Part of a small language model's weights: 2 heads of 32 (1 for keys and values), 7935 steps.
Each number is 128 + 32 x the weight over its row's rms, rounded and kept within 0 to 255. Layers, rows and columns count from 0. Numbers have three digits each. The size before them is the row's rms in percent of the matrix's.

# q: layer 10 attention query, 64x64, rms 0.145, rows 0-63, columns 0-63
# k: layer 10 attention key, 32x64, rms 0.145, rows 0-31, columns 0-63
# v: layer 10 attention value, 32x64, rms 0.198, rows 0-31, columns 0-63
# o: layer 10 attention output (transposed), 64x64, rms 0.315, rows 0-63, columns 0-63
# gate: layer 10 MLP gate, 192x64, rms 0.202, rows 0-2, columns 0-63
# up: layer 10 MLP up, 192x64, rms 0.206, rows 0-2, columns 0-63
# down: layer 10 MLP down (transposed), 192x64, rms 0.224, rows 0-1, columns 0-63
q0 066:092134079099138119148143144145142144111100126141162206119145202147090085115113092016089078135147132122170090101133155134123152135111097116083127122089112099129111167172079135136146183111098116
q32 085:147151123133083143212159074087159042113142067127141117124137157132173130134117171132100174133123142148123146109113117104121192117124169102093126113117096153095177177165100182184133168130098137
k0 073:098119160137113142073152103164131079069097157107086178069137144113175128136128147159142162133132176107038116121124070073079163115125134114178139077121120176107086113156167109135142159153132122
q1 065:101093129147180123130016192099128174156136179140125160181142130129110164082158102168135091067146169163144175111101098144106117136163115111135118126115131097144107096187130070123150106109135120
q33 093:168118132153146126146107171063113185109158155171174157171071121136093147133169115114109159108170089144169137130115158178160096107132099102151090191156164132083103118170082087099106136096081164
k1 057:115151105183104108101143092138100085070158079125070109081093122165105083181155135166118083124109100120179102113150156107147201108090152146112165126099105182141158122140163123178087101135084105
q2 057:112114122175094132157115152192161133091129104125145189108137233196077127126117132121143112130156150116098079110168172067131137102175136091118140157112148085181095142146083113149133163109122108
q34 080:121145116125163073222135130076126187117180159148117084102110127144202100138168161146124121109133129125077079164158165083120121115160160120094143187139059162106145152143102127136117144146102158
k2 067:112171154114133108081106139138119083019148151115106137083157150146172176136160144148110079147112111120081097152069110128048130135102166100147154151134112128121119091149158156115076130124058143
q3 066:155127144159147141149128178125148115133129167178177157120154087158129227124129178126127178110158115179159157122113148130099090206129135177124111117120078107183093111135122082143151101177170095
q35 087:095131151154082134152109116106149121160139080139138208136150147137109197036075113079130181092117100103141131128146150188165140143148109124139101139172180123103152079142119130144151173085170109
k3 057:126138070163131110129155071107110129158181098142108070125151106103119026148177085176138129093173117105123068138118107137163149115155136181072135087112134155084140156169142151166159104112128117
q4 063:109129143071175066031151145096126171111127164109139088156091114144133073146188110165140086169085101093105172132115139147103116192104116105140137170145208141105157124133124105121124128122151126
q36 099:181125117124136085074188073148078156069175131091122080122090135117127080171129148209134155174100117085055101178112127134107162144138126103119121147132155136136142163089109159112132152121127167
k4 070:133152156120125190212102137148103089102147190146149107114119098111111179140079103183078117136090104174116133154092157122089134165127162116092153114132158106181067148096099130092101129112061133
q5 073:078123112173122174104138064138078108138163100127154155125144092132079081148168140076157063188102102108092103093117103112108083117144139082162132083113160155068133144074093129127107182114136127
q37 077:124102152133132108147049124178116132111141106138140193098139171132082188150132118105134098177110062130185145151137160141155160113155133063145133139125164154116135078187072151058105165123142134
k5 061:077121139087199089050080154099200136124092203142087167139103141104147107148115125119135181096080125089120134112179095091118100103141143113143175082129093127124107114080130100118113110155125127
q6 070:138089143140131112078132092178116125110164098161134144084157107152121099123097170166113172192117133142106115157138110163128064158147097152133080157171127228119112110080214106114129123139155109
q38 069:142077184121124140098066166138107129090093114143108177169188087067130140130134092138129157140114095145133111113154120157118147121093107082147107186174162196127116106105131129092105189051129157
k6 050:100165062128142123160090169141099147144141133108130139068127145084073131100159146157132138083145125113131131134198142204168158158124110154129148161117155190164073126155111123101109095099213096
q7 078:159122123089152131087098141182080117163058083089104109196097168112148142115114158171165114186137096124138151128081110128155083127190156082134110102082179146150142121133122127168092108169165100
q39 089:143110146135122162112038127133134135124134104151128178158154104116116191069106095088120156093123159176224165101135143181190148146143111126166109095143149074133127087127122080140131107081132119
k7 083:143133116134139109098165104116143151191116165157153154160124112150058093076156082082165160083084095109154124121177120127161091106132068124126105133159080073096173153084122136090169124091174152
q8 076:164084121152114137165085126121187144148143119170116154106165160135142218107128088168105119103144201163143160081173172101094155177141179144131120054141091132133072099124148127145110131111115137
q40 098:182159133147138094189129085090142145194119162120107050157108162121183130164135149123132132117122128139112093119100182051128150093162162161081133096157109120078091149136127120174127161178093147
k8 079:087151133140100125192138204097123116149141183119104151048142126121166156182161173174101134125182139121087133122082135178138170138141137130109125111071158165118157109121128104167160086143192122
q9 073:146098132094102093156116157098200092156115118180135105115161152177186124079111096078096196094167164124129110132142184134157142150097074171104094125095110135165136128115156080133186089121107122
q41 091:117101150081109117120093178094152112140112128136119155093153103153203128127105158133135138082174198163158150132148185180139054174110093165127127084111098148185137106126140090159189098115141101
k9 072:203127157191127165161117142142086174142117159141154070175123126121101196141101151169117059134125127159168128132108148144088141116202152098126110123143110135104129142204120098167080160154132105
q10 091:086170120174112139101163132168122157169115111077144135158098173106094093177098114135129107149133141120103131113126079091125159050091192139141140165092172068098067140172122174158130140156117173
q42 104:123125085090121085189172180111152130174147139077125126114103135117183110127147161156136106117125103145053123125098140109115135048110166179091121163108106148151131168140119223174119143171143132
k10 080:204128136122104149095139061140132123049150067105127124115116139170125115110138139156114147143126117160130131144052113101107077111121122100211115091171091157090091154148168126116093130106057119
q11 068:069153124146144117088126173149132157166154152121160134162142074152167162150166115161091178121090121152102145142085146115200161138134181181136134117071192151142134183204144096127143126140142152
q43 075:127166159095151112136090174135089141170134162122111149182142092132214130095145167147135170106095153173162126099101194108180178091133124171118126113116151128162103103166170145160170151076169102
k11 077:176169118121085116179134087111173104194159093119145109168108136088130131113119127080080072087134167134211170157143092144145094128137067066120155137104078092138144129110116126132158103157159111
q12 082:211131125152191046142115120088137114138131128180108095147130105155142187024128144089082137115160164165152146136137203121127149133139135138096144097131096116145138131094149106152154140110124089
q44 098:231122113183169086139108071131153154114163095151153129113146098185140113089107126131125133153156152123127116104164169123103068153170148088145123064115079116198147118116143071145154116151142118
k12 086:133133134107158193165141190223100136159149126176136118187068124089117143167066122167113125173135145134145113155108146138127166122087164093174141095147151162141158128165133175126087124084123101
q13 076:119127129165107094084207152153139129156115124074133195093150107139119092148136172113094099108133140114177069106128108146158152120081078189106098144137166200174170124132116098085115144091164115
q45 089:141131148162149085073161102134126117183135129094123156070135134097129077203160192101112142141125148089142100097129113149145143062091119157113081129154157165205130132100092137069143118075153116
k13 076:054119110100167131133129124164119103076118132165119126090137061088101055189093155159129100140076112091081112136164115142081180123074133098081137135119148137144139147110098183078102126097119109
q14 102:169119130095135105109089126095165136128184109161118081118153115157121141070145145078118183103178153142126143155139177150145059173127108073134179056140044142110161145098145115099100144109126111
q46 085:160096094164144126056087121107109111139163053139135107169136108131084167113117095073111163162204142148144135156141128155149139192123136094113162087166103101087137146144101101115083111113058158
k14 102:122142084136134133138100156098162138200132096069063135094121098086119127056138187156126049128126166163142191069164110160108124127167131129092126100100114169130119142128187103137145119147153142
q15 083:137131163115103151132154123125131093120052119138076173097151151128085133156136178089140104136144149063169125159144189141133144164101065091135122138132162184181147086126085072063142131111143174
q47 101:123108186110088189151112121127167107147088131182115154092207158149109085171148145094100170146109170103151122121148150173156083154084093103145123088169111165139180089113140071123098099098120107
k15 080:121194138201117074090125129127103099092157161108128147139125128106094168118123122107123132155139174130031151116145108084130127149152180085128118126150112131149140049123078174068102177141091130
q16 120:158148133141121158152057100132173177179130170164107041145140109130159100147109091138127140095136138091068143157076156079130096111127131133134167099081093116086152145144203101163132115131102172
q48 079:178118191128165153113085079118180176113145125135121142142123122149150120108126095204147142075183120095120108165097152082109104118119046126090127100140075111100134151088101098140143087153095186
k16 111:172075169138122149150118130100133099170078122116132175129135136160179123150164118050116150106130133152196109135098185123142111138122072081134127103145157115116114207144100095170135061067144128
q17 106:153092130150086130150165142169128075121103049136119157063154129101109161111140122137137064170144170083110172129169160170131192152171170138109118129110143128137096059119167165151095172138149135
q49 096:109087161104075126135171116171169146151109114122155086085142107156082146165112115123137143138113170089095155109161110210138079110182161112139139090078149114168118090131165120137116123172222142
k17 090:137129125073138132106138145088177157224170134130149134090139127097229166101139130126125177065125144134126100098135122105119143116105130169121129131100095152108107180124186134201133094143172140
q18 100:155077116101163090140158075106104078135102098079120141114136109130165168076112102084090088120133105154138122082153111136153160134143131147089108139181193143243130129136083097150148112149144148
q50 105:139075096184143158192153100137078123139115106163135140136177126139113171103083106096099088139079116160133138096185180116109184182116120099144169126152133103169083099150176087139115153101078161
k18 098:176122095076146119136087126062129116092164149113166170144114123159112128093120150160156043105180098121145165133167167126099103170162104079130115091153141152097107124205172111160113135184108108
q19 094:141149128149187107144149072103165103211099157155093115148105099115131178159176110101077102100112143162145098127107096130134125095071147163101186159068135098157119169140079097140101090124116177
q51 089:120141137185199065089109176091115067155148166128117194055149144115159142133153156093157097146166107148119116094104126069152123153132127152098084140101093133172117145148093105167150086112163129
k19 123:118135112128184121107081096122143120165195164124128154152146152092117126147063167114076105136149102134116120069137095072126156129106175168121135142161129178228122132186134136099128173149080143
q20 130:077132130140110127137083141129153202152155142066169113132129151126151079129095102167123114128148140167098147076104076087146084074131160168135078138100164149148124130157192151200175154125103094
q52 108:077132139114116127162125142136161186083137140084137137212086158135171113117105077188096144103148116162126146081092089110139129086120166188139112130093172098134116173169132162194137177128105112
k20 115:108153077124202097134080134158120210094141145106164148135115102153081129101064065149137115139140114148091124118151109119113197129120187140095097122131107131160136064157130177113112179154089114
q21 125:148105158099049163144081168138120122102121112176094120138122157055111100145101100095102102122122121085122151159081159167125123096154129134152186077097143100085164078150157157186093182141156142
q53 099:115116154081104163127074171135110121093146105145125094166086139068147091092058139172104154078136106102109188179094104160108112122136139136166163078117154114125164081142144138205118168160158130
k21 108:142082129126093170158139117137124121143085100106159120181160173131175112058114124096095061160136186125133158141098132183119119079169120150066178102118141056131126133103163164162117160166155118
q22 145:095102147146115132135183126127102139203112177119116185146066185117104178099139160148135081202119186190141153116116114140128125108129116111116151198083127115110103142078133138165168163128104151
q54 096:119095143169109116156141113157088138159109175160115091172093163113063180103142152192100175150128177198122165093112095137133176122160142093153139128130158106127060145126157108181173128112114169
k22 123:122200143198147170116155131099131122129105121161128087099144155095145172148111121083108150189129140183127133113097145131170149105038177141164097092058124120107106165156191142163129134118108118
q23 127:144067113157096141169129162108053123073108180094102090142103137116133087126093104104073120099143176114176074150096131117097119090111119169135148140153118131157124169151127179145194169092085093
q55 091:118101064090094140221181140150111135091135144114112100174142166110123098092119114157073125135101173119124104118125131117076124091106105178151196155151095150135105193106154177152165149123085135
k23 122:217128151121091101109128147153075086132131174135100139168124085037143111070093137143084160104145128074106131120175127114111123056094125175116080139135128114151167151167111162145151161128141130
q24 134:119127110123137145123108075152172122085168078165109144064165089135144138163128101139123141139106118121083096129161149114122186200099165090196179111163097170090116178162171125117088143150149175
q56 091:110138080110197161064124130107139112127207072135111149068158088092143122150136098162121117108147097133165111110143094125113147187091165132195136109139100179081079164141170138126130119166163128
k24 135:115068108151113189120106119181168095108191081138125110067113131105141171165151121165159121176113166107144083169192120129125195125105166110156142184122134143100134170157108140125091114137088086
q25 136:140129099115149133120110158067158176132127158135157150152174088068086124129113193105089099149084105148156158132119120120137159052129103118118129109148143150123182162133170094190164219113146096
q57 104:137125087128164179078120157117160147132110123143156159124135149092095121102136175063091097165103156148160159149110056160140148046122101110159134140128103156100198188105132112158173178148163114
k25 111:137159065142172092104185123110151101153152117116178155138161149161142171152175163135149117098092138195136144124123101100118119072124176123107149103120194175118165144128100084201171093102118166
q26 164:108104179155150093076097036106134135153107142114113180126129091157109122152117109112140069109131141146134095118120140201147119086149117117091104121124170062118090134144114136133159131194222134
q58 095:124139144149124130065085061116147153180120126060137140117140088128156112137106139116122103109142121143118124114149122207141086099154087123079101138142137055136122130114095116113191109194222146
k26 127:084122163182140052104075132148110131132128168076063142127120138145090106152120106162135096139125154173159108097143135134169121082167121195166124118129152048070087121154163134141133116144172168
q27 142:122150110156134087154114158121094091129121147140178122136208115133145121066107129141131074162079119126083108091172182097107125142107114132065136117135123083120060131203204096145154119126127165
q59 099:123183148129135064115138112111152105143107146113140194184180147117153088098094101152142099133112131113147090084159154137135115110103090195085110085119125126167066111199191095150132086137161158
k27 142:099120125170103133133133124112093117086105133098160132123178082120157130135121102202106126173109168165086094089156140132107154129077137117080123098078158162163048126202187094144170132153142156
q28 121:140034083133121133155157182154089145158128116128107099126105119166093160107113144045166086087162154109083130133185160147065096104123116157104096135154102163133126124120110174095152167121084100
q60 106:150061116144150164129148149085094113138109149125143107082119096172103116086111167086133127066162136143121104190194132158099114104126128130148059122164074195175142102106131129115171134158135064
k28 124:130113090136145087176182160118117127153119133143092172122121151127147180067064071067131135141169121088173137095157183128091118149089129142153157170153087112119115045121128109100182097123143120
q29 138:201105114132112172086123132139079136116113141198120078119159152093153102122148101104105149146158128150170071205128128082090060139132086088139127131110125127109165113098103109143145097051086110
q61 117:200119104134106163093122145094125111087135126187133076132169145082190104103143122125104162150159124154196051164109143111091112141155126111149113100139100089157136108134132087187161092073148087
k29 133:215134122106147108134111149128133106057113137146093138090134133114168095100127119141124162121135113159133071166087130127070115153147049113157160109179050136134134134094110099109124059086080148
q30 144:145157118071123164115064168188148126137120118111129119125147123135104178091140081157114174149179120069164143110072113153156148097180184150092155058159195131135101146157128151110096168136139119
q62 102:143175103100122177133097136147161161176132089082143103108151132104162181065131111147130167183161131073153115126123117133135128077173188114096128050153122106120113124132187147119126138175202114
k30 130:099144119092173132130117139131190146134122107076166139159131029142111164148171146178123104143112137115116155100015122134142124075154167149139120137149151101135141145131169117130119212152134101
q31 129:128148158195157117114071153140145145118152153184107037099105100124100114164098128131147066152131084105129099130143152103080104096148148110145087097096075129085075113170137182138165129112103081
q63 082:108114094136135106129140165137129121101127151164146070148099115150159185116091138169137090166059121145054157102188167084073176156117179096108130145099116146086074122171165163095117149129141156
k31 121:121104117176151136094100045206118137173089086133195127140156127163177113109098136158125126132121168184108109118142138054087105114116169127136081121138071132177146079129107163101125104126109113
v0 118:225113120123109116137079125060137130115180153126119139134164134139099128181140149090157116076079075161072102140107128135209111105161141163092105155132100169096122084142131110117072105104127129
o0 134:131125124122131116134081065132147132156141159079116166084097053128074074142150129187152141171072147202085074153183124135078125137184094123121090088126126108140099087128142133118124105124112118
o32 084:057131091125170168131126172142105181164116137084104149154110089069150132130100134136121112093115117070110146067121101114153088187119061148153195122155155163097135142120149143150113068155130176
v1 088:112102106136145157090114103180093067125126096085158104086172100181093125098116107078118068102123077101106069073143097170168133117146137168105136087115065122173170136132138123150146082132141098
o1 106:162082168054097130114091115151106133165129111173077128119086117085113179089158170096120120174170115100147122143159126068128092145115117181115084138146119174144094119228097103116111127115115122
o33 085:139159149109149103102166118084137133130172093082165081115176142131143035211120152149131158080071126120126122113171168132069128150140092095147100126150142104147125167139178115135121168127175174
v2 097:175105110162122115091154111134167061155164153161108146109131067209180111180152144122139099176105131123173136097146052106115145125134081084135110097135118119144187071154116087130120110158105139
o2 099:056146087101199131134120148092112118103164162106150128147117056124095110080113153159120086107125134098091165099159093140130133106152084180086092073092139148120164114133105071092094135125196141
o34 095:126104171153133124133144131129101145109105132113156100135155129130126125120169112132147174197152099132147038123255147116121104146152133085139161170134092155112068133154160116175137158089137180
v3 095:129127085128155113104171161171170047156161158108153081141115202131129090104183157079115156128063158152178099117129176099143091135141163196146100161137094128117113141146145106100154113097149125
o3 094:130155185118142106152143107095176112075107111134074181139093134085086084125168147112139104118090112095086090181095124157151165142099138182097206081116200137155138132152165110141100114121108152
o35 098:115161087142143112120136112058179187148139145142115124128190153106161135185097143161156101124102136143088158088241141120102142180131140094132092136111097135136099151065078136133148109146117089
v4 106:160076049094115209067097128123135182148109158130123164107133115150110158136153094125123180154126174135183110132131109141148105077144132134116112144164102098163113172102104115079129144169208146
o4 100:167137109092124121128104113105150114132145128128133150098223181137132117133159136137170157112126134164095182082134141114133134173158097159127255093126104099160135129167101115175100091105118129
o36 094:116125141129166114120113130147134127153098175120127103078092075146120102122177179203127094177175107112133099197110100159104183116157189074146071148196121114141113100110168111089121104127127113
v5 103:178163083104111134164109099070126121086108144102091123106156152130112184106106133141203075163116149108142099125121126127125183139156109136204119138168080177129126140124107117155141087212174098
o5 121:121121112127070089093139080132068124093161112076096104105199115119051132115126166122132063121106156095140143111127142145089127116154164151113123096094058081104083153182085155097139119134146098
o37 101:131056101142208103128138141133135143079142115091148204130144139188172123117145119120113089171142120101090181107157119150127108163096114091117046159143147145081145098149196100126140111139087123
v6 104:109099128106139127161106149147066158151134141157093171069129193157134085171134120109107134082082136080125138124134090130097098140050095160082141149094180100057135118136125107137128094195091112
o6 113:116086100110106210131094159117103115115125119067109129105124096066108058079119096093128089138120159098132113084123099124129134104127083086174180120166112195081099106137147136099149095131069152
o38 093:116127186125078103146116140120125137125174099170156159088053102102154172150174135139114158143108097158124119182160158090144091147091162111155126126146114101138090135088053090148114180088106055
v7 097:120149122151132119138095092131091093121134141099109074130114138115064129162129105082160213115127127151183124127120115160122100118113130127096148096141223099195122092079135209106104129114070153
o7 098:151145146156154181082157113144123194161091136184125067189104101119131111165189138123139128097103131121115092156105138162109088172164116082087137107123156137084137081092100128174094102140074181
o39 095:160110137095092065129096116161114062124072078131084141105115125138070109112109116103101119152170144149169153121088103097113130095151134172136101142146120113175076157118079134130118125114193029
v8 100:173082116082155128152114098186060112131097074110095134147058104119150165158109118125084149132116145116148145096110163123130111128065103074162118137158092142135128094104131157217057118137101133
o8 103:090181097069083199156144104140162138149096120079158122117084140118096106146143112175143124106091167089175097089108097105146093103153117131124172082103152164096155127187090096100157152161153081
o40 098:136078121090108143086115182103135094088138078125116090167171111122131125093136158098125127155093124142097157170025113142091142082163163160102098135139120095114107119145171214099159144167101130
v9 100:129074098152062187162113142186111157153115193105129178135115097087148159139087101135126114130125186151160166140112113123169101123165156155172124160177136106125120098224132104111164143124092117
o9 106:145099088104186166177154099075142164088136127122193132093123116124170147136053108206099156095149124110124147115176170144116115167093123073145169115108076134130139084129116102154148140157135072
o41 092:136136093095142101128099161132132157139183119069098117129139110128136117097170138091171142154117076068105162106047165165117161106163113183122053084177156103120116104141076124089122092109167115
v10 098:159087106061178062163118111056105120137093121101128095180127120099108154098111050173113129106136151164105106172135062090137171144123125186100132118136140104080110090118099131175153123116131129
o10 090:131141124145055129140161162138185136094063128135147115103173111123105126117108113103123121115101147141115129171152022084099156117151099125158128099054114173159082125147140124090120095074149069
o42 109:156153098139110086123093082147121129136171115117109114131134110094105145098160154122140100128161124105177097091015142168146125148103143131163058085180111151079176129161062123132095146152114175
v11 091:123115161069138072130213137206099179043173162120130119125110091114137122153192101109156089140134154148115158118147134185124126122107138101139112132140096118144145123121166096176186102163147125
o11 104:130149127052050131149101212075138102105120150049185091154140155141136149081099122144097121156121130138163177143146147157157140082133145156123127156142155121105150132086132093135159172099105082
o43 090:136095059155155135109088038117087123181139139134047151087127122154087098172115136144130080105129132172082103122175148105106126175094114087130105126099110140137154148213113110152135107123141117
v12 089:139128113135114120078114123116153122080093099200207100175078097135075109133152140125172109089103101110106048115089151125164127162163076108121103147114147098153107158106175100110173120124100078
o12 092:133144157133158180116105132112115140187058184101085155073206151130106115196145113151153132130094085108157126167127176054134155108076145128100067147149115121149123098137122109114115111110124173
o44 089:062076099142120063163135107158139090103191164093110129111145127128105165148144175122095151141082136155143079150191136100123103179166128158088102114075134124155099157174099089130162129072122166
v13 104:132162126076155097108130155161169112058107103122132165130118117106148141080130158179106126164152167124157075079178173105163043143126149100084119096109111131057166155157110145141109147141076112
o13 110:110153145157082116119108133138041105114130129135079157152161182049165099167119111098074119119132114103200145120159113091158164108114114140125148099130180132203146148107106099122183084113140107
o45 091:139072109084150127130134148073145175108072159145179128173154114116109116072104068076120191113123127129112132136075089172137156166145135127105170122146102167099146069148051127156147142165139113
v14 096:155082124120054142113174125179134173114171197133118036158111102121126098099125074119103126105135132110102154060129121120100118176126144158134116154093129105147107134109099117198086152147090172
o14 098:115163099081127163132137122106190155132121125092190164141072102094142141123130129136097142079129090215122186125109117114169068104091153157123126156094133156159157144117127089123102193120074075
o46 081:092094168144149109161123101174156061222110083175115127095167146098115119109109119130134152175140130125181154137079120104093149119104120162094151076114090185106140100123109180126129075103168099
v15 105:132131143057164117096090049171119118173120160073116135147214160124130132102122159112162135157140100122093113200123088072122107128127106126178117129150083116094136179163157121115073126158142120
o15 101:173107142135142088148125084130146080125123074101110094063111111147105104107163141136130104133185091149151147115059111130150116090161068132129049156119100094126077184169129118130114105164202121
o47 097:120127106137138117136097178097148151101124169122103106109082080109121104094107119182136123120126169090115098108112160163107149095132126107104227096211108166082135052098088105141148134083123170
v16 097:171115108149149200119129111168089175075164121147097141184148152102114176172112131143084086112109140185085109102112115063134111116080122166174157106194150122117149105076140152094106146124170120
o16 091:089098180124113129076144112087098157113173115070117194120143095095132103138168117152113086176042118147132141105164138149154116143143101130144128087074111157112106154199148075178114118158169137
o48 098:157178116102108111077059139138172078136107135152140072163095134136101156120115127139139118149150128122108157112067128182121175053112154165084089136175174168180165146149099179115132152100093135
v17 103:124140094125128176136146152140122098129164187104177174138183091126090098121143151130122119076150143102155149096103198117129186178131101051077100136131161118111172133052147165142126099142171126
o17 118:180143106108099108136138127088142127120124133166124131126101186128172161159153101137177069121097146115054179144203127125107161174114160118140024112166132161131169104139118099128163151135080136
o49 084:088165078137126089141143131153144148075131140134092143162160117182108120063132153092076145131111148151137168170170072090108107144110134104122253149119178163147096128137137114109138134098119092
v18 105:147126181110186094125098106136101130123116138134110068083068140106148145106131161095182160132168148068084081150088143099177150170177125140145145066083140084142145119111148165152171102159162095
o18 114:134087078153083118075079110142089134185094086134059099150149139144135117161089099107128156146127133082151104174058139133145095107061156158107053116117099104127134122116108158112097151107148074
o50 070:152197134111087114157169156112092070112150169068133136105127116096158150068187109151123086149110150141153149174170128100056153107129162124155102134106077143151050129107122123154175148152107140
v19 104:149099159157064129161161115101140183119149109120112155126178102150135151152166096106109174097126079121159105110166127089105122091215121054144154200164162089100131088143139143126158166102152123
o19 116:096103079115186084116142113131109086186137131140135121085098106158099137128129087126196160167158133132055174102200112158104138117129089102156127140114125185170145130098142134139180150138167196
o51 089:148127116134151143107090109131131145126149133144174131150158156154126063134071167157104110136122187157144116149049152132104140157085179176095065115093122150136163074166075121098131164170188090
v20 097:067129081146117138138128076105112155116134141151099098085163101138159078121100140142159124039158082198170176103119166173157197114141098130137161130172111093091149138143111116131153149073131107
o20 121:140082130114167122112113161111163124155128133153137176112081125146182130102076147119177125150180123123097153093208192155160171087150133078155072173168130107125093082157131115082139112176116152
o52 083:158116131146122118117184158098135070114109130063132134106146176084113164138122174070085098133115101150121138087110123101133130157141098104144065191066095127157127129134165156170062170143143058
v21 097:117165140181129137130166112146098103145186111136207153085086168153154109144145116064182181130180184087061127134165105139185144153099115108093125136152119135087159125093147098165137155147132126
o21 091:155096094141051145131142192160134108119154109168112137153114109094174117136119031140124135108149127089121124143114142113109107129127086121142154128112139154138164105129078110107247100075125078
o53 096:081096103158102081090094135139071097151107118111092114099129097180135152110068133137126123118153113172120097116253161185122128124105155141148165148067132112133102154109176115115123129117153173
v22 099:107150068133132063154112125123160144099101070133158152123133140226170107121092162102180209117140122122048163145120152128125079120154088145113100081098103117123092119125124151129157113169140132
o22 099:087098151179115161140113165168075144139059120159115098071101115134157129126157143099148183120142069131186114159136126106147150120169104086081113149194112129085119128103146195141179089107121086
o54 107:093144150155140126175157133086141069148155108134149132142136137117083146062128108121140068083104165099144123147194120140127151125043137113165082148130082155053135185155165111113120081123110172
v23 109:106149130085134156173165146076125141101109053161198088086161093074100164163116101142105116114148145118143131101122102154091098205103122136085137153094141139140140155181129190115151121066113114
o23 116:143099115176143130117087145167135126175163146139125117199166143094108197133091106136099133095106119060138134134185109080111108161122195192091150147149129174160054098137162132114149110118095133
o55 085:119126150094072134161128162097117114101081076094129191119093188142128120103103140127096109091145112167131155165059145129180091088141144088085135095118166084133207140133084153182115144117133095
v24 098:142135133143168102125087119088105152126151090095162148140108190162131121093152104145107126106083195106135097142159101132180150218139068111170125111096116110204169163181125166116144133103107164
o24 109:115152088173093140129108143168162130143129102202108118112190093077145131143136095111112122072139116091125123113116116025175071110129125129085166101151119182099105166077093142141117129121114077
o56 090:143139115131128120148098092157144121091071140041103121160115132142045083129154101109159132184080129159060113138154147088088153160115092123128072168119163127134116092095159187128125142158084105
v25 091:083116129121074136153131103139103127103093031152179116162109148134158157179132134136104134150110088116121140178131190095116131147080181149155108090144147118125139164131073146127201121192151174
o25 106:138141092146118155132139153075118109111091147072103124106125189183094126162135125108088120143076103112179121125127179116174156134105139071144192151131138184110110166115211128148135078160148069
o57 095:087158173122138154098102076190139100112077113184106111160152165094152093142141141120182141121149166072193142097136104171108112080088147135155143156127137165072147063101155139090158135162128149
v26 095:089171127050078153121150126088145132156132173174133144130131138099043114127165102084085182144128129156112133098127156095155122115113092149150133108098054136183168082141131106142117092191117099
o26 103:113118137073088122128113100142115176098108087069162061107132153080124114191132119196062114182088110146089147114176148093138142099149111158077175108140157135161110118142089185143136132126152149
o58 090:100145123136107094142222131117121177108091155044141121118148166133118183120086145118122120098139164150168163096179103120136091168132153154104133133084126097101133128104158046132120167117092063
v27 093:169126070158119081176151084146137157148153147127126076104144054096193080111081113184101117169140121138158104154140150121174074108091071150100128155126094149147128172114116078124120123158168150
o27 104:138116139126155119139117134143139156087168144105144171164130121122097079109089159179125083171171103160116170070091112167115167077159117148135188146085188175212145137176104170129115118152110132
o59 102:089157106137154132130177170119095080118131121093101117095127112087112119144139146126147132071050133102113059168136069103100150169090133155140047106118099165078078167141162132109089136084150120
v28 100:129118098158114126105149059153191160135128197126151133091066156102155135072130100177073196104106118133095170149148148150128122138149142067115129126137138150152162108130095086150122052085120099
o28 102:128122123107088130122148151117181142101104123161181160194101121124157168172114126124141173137090164171076140108189148089163130091154155144138183161136088109132089104133124181145185184197105116
o60 088:086124097108138106135126152109109162133109183105161094093108050095125124173143127103143084091105152096193042110184162140120097168124127127118126082139101119124076103106121107138096147178151196
v29 091:115213141187160129117150147177110152087092144086124102140149101115158124169141121116111143146103103186093102138098083188099122146162139060127129108149138045120075129170077138175126131113105123
o29 090:132155123152142121086129121128081116139158162173154201180100132170098182147163090138090159109114134150185132149130155115126133150168121140045071111121184068135140146177175085133121125129178143
o61 095:111122127135148147086070073150118186110125139145106170100127108064129102114090094112122161164146148146154085167131159096132143094123123137195021130133108185097115140079103120120086145095115085
v30 114:140086166120082171189134110204165136109202154127099112148137103124091115133064128144104122118084167207107125088128127124119164095127081121160138110145173137113087175147086154117070123111143109
o30 122:135142119089170102128148115059158152088137133121137182091061088084146102103113179152155128168111145209132129093138137116118105109118115150106132138059052108145134091173066106146154156133108097
o62 099:158123149151105151133100118138100060083074098107145170150140195200126134095152107081127152095132130166148135136018128172136121101131118112117105134150176112114129117091130196151144128080098142
v31 110:170168170142149133102162135114055100161148141104160102113099068109089128149132086132086128127053109104143178115122151106209108131130123153128124120150107123134115107061102167095093076177083093
o31 133:112143130093094151134152111087107172127137117072101121176086116074141140143172141148164134112073118056077140104089139143111093182153106154093096093139151135114131076173069124153173122200097122
o63 085:109103169133097168164103080124128136160104116140125094177155167127188073155096149111101114128084179083175063064128098103170130093129113101107146090102113151130192118136112121116057117132163163
gate0 103:071132107151143114093174137116125065174103108151091092082091101095121108124147143179066158123106137134142088091112122088156110122144100065168155121144138149108047150155164179106179092100106101
up0 098:167064147173111045165124163127126145161121123096113104093139083107126126103118129123131135094096156163085201117131147074117117143102071096157126091104182175115119120089118195132157189124118149
down0 103:125177128101139164085152129100118173161169160182124145133147108132166129157101164192111122145143134082060078138142111141124098098124132160061186117126094119090197114139120110163154098180130191
gate1 105:110143120155095141113169135107096122045126099118049098134133088125164156194117186170128145129119118122167094178088133116090128139077170184104109143156126173147131084063139091114126151153109158
up1 112:149146123172107171111129069127110173149112150075138123184100126158086148106145139179096106145135147136167072110107125094146115131151066113091153097178087130146138104125105150037139046164145123
down1 112:129162135123112086143095194126175142155164137155102188139116193090083182143148154089143108099159120142065152162191141155151162118126136109103138139124169100070180134156116127120169085140086175
gate2 105:097176137154152079131142130146204153127117119130159133125050105087140126169123140110155092154173141099115058118085133149152069164108057137178154135111103118150136104102184122149116152124136055
up2 104:131129128154112110186149079090155066136089089117143143152135124149129096133048100158083127169123181083122212105115136108148131132185134137167162114201165089113115153117118121178141102098150154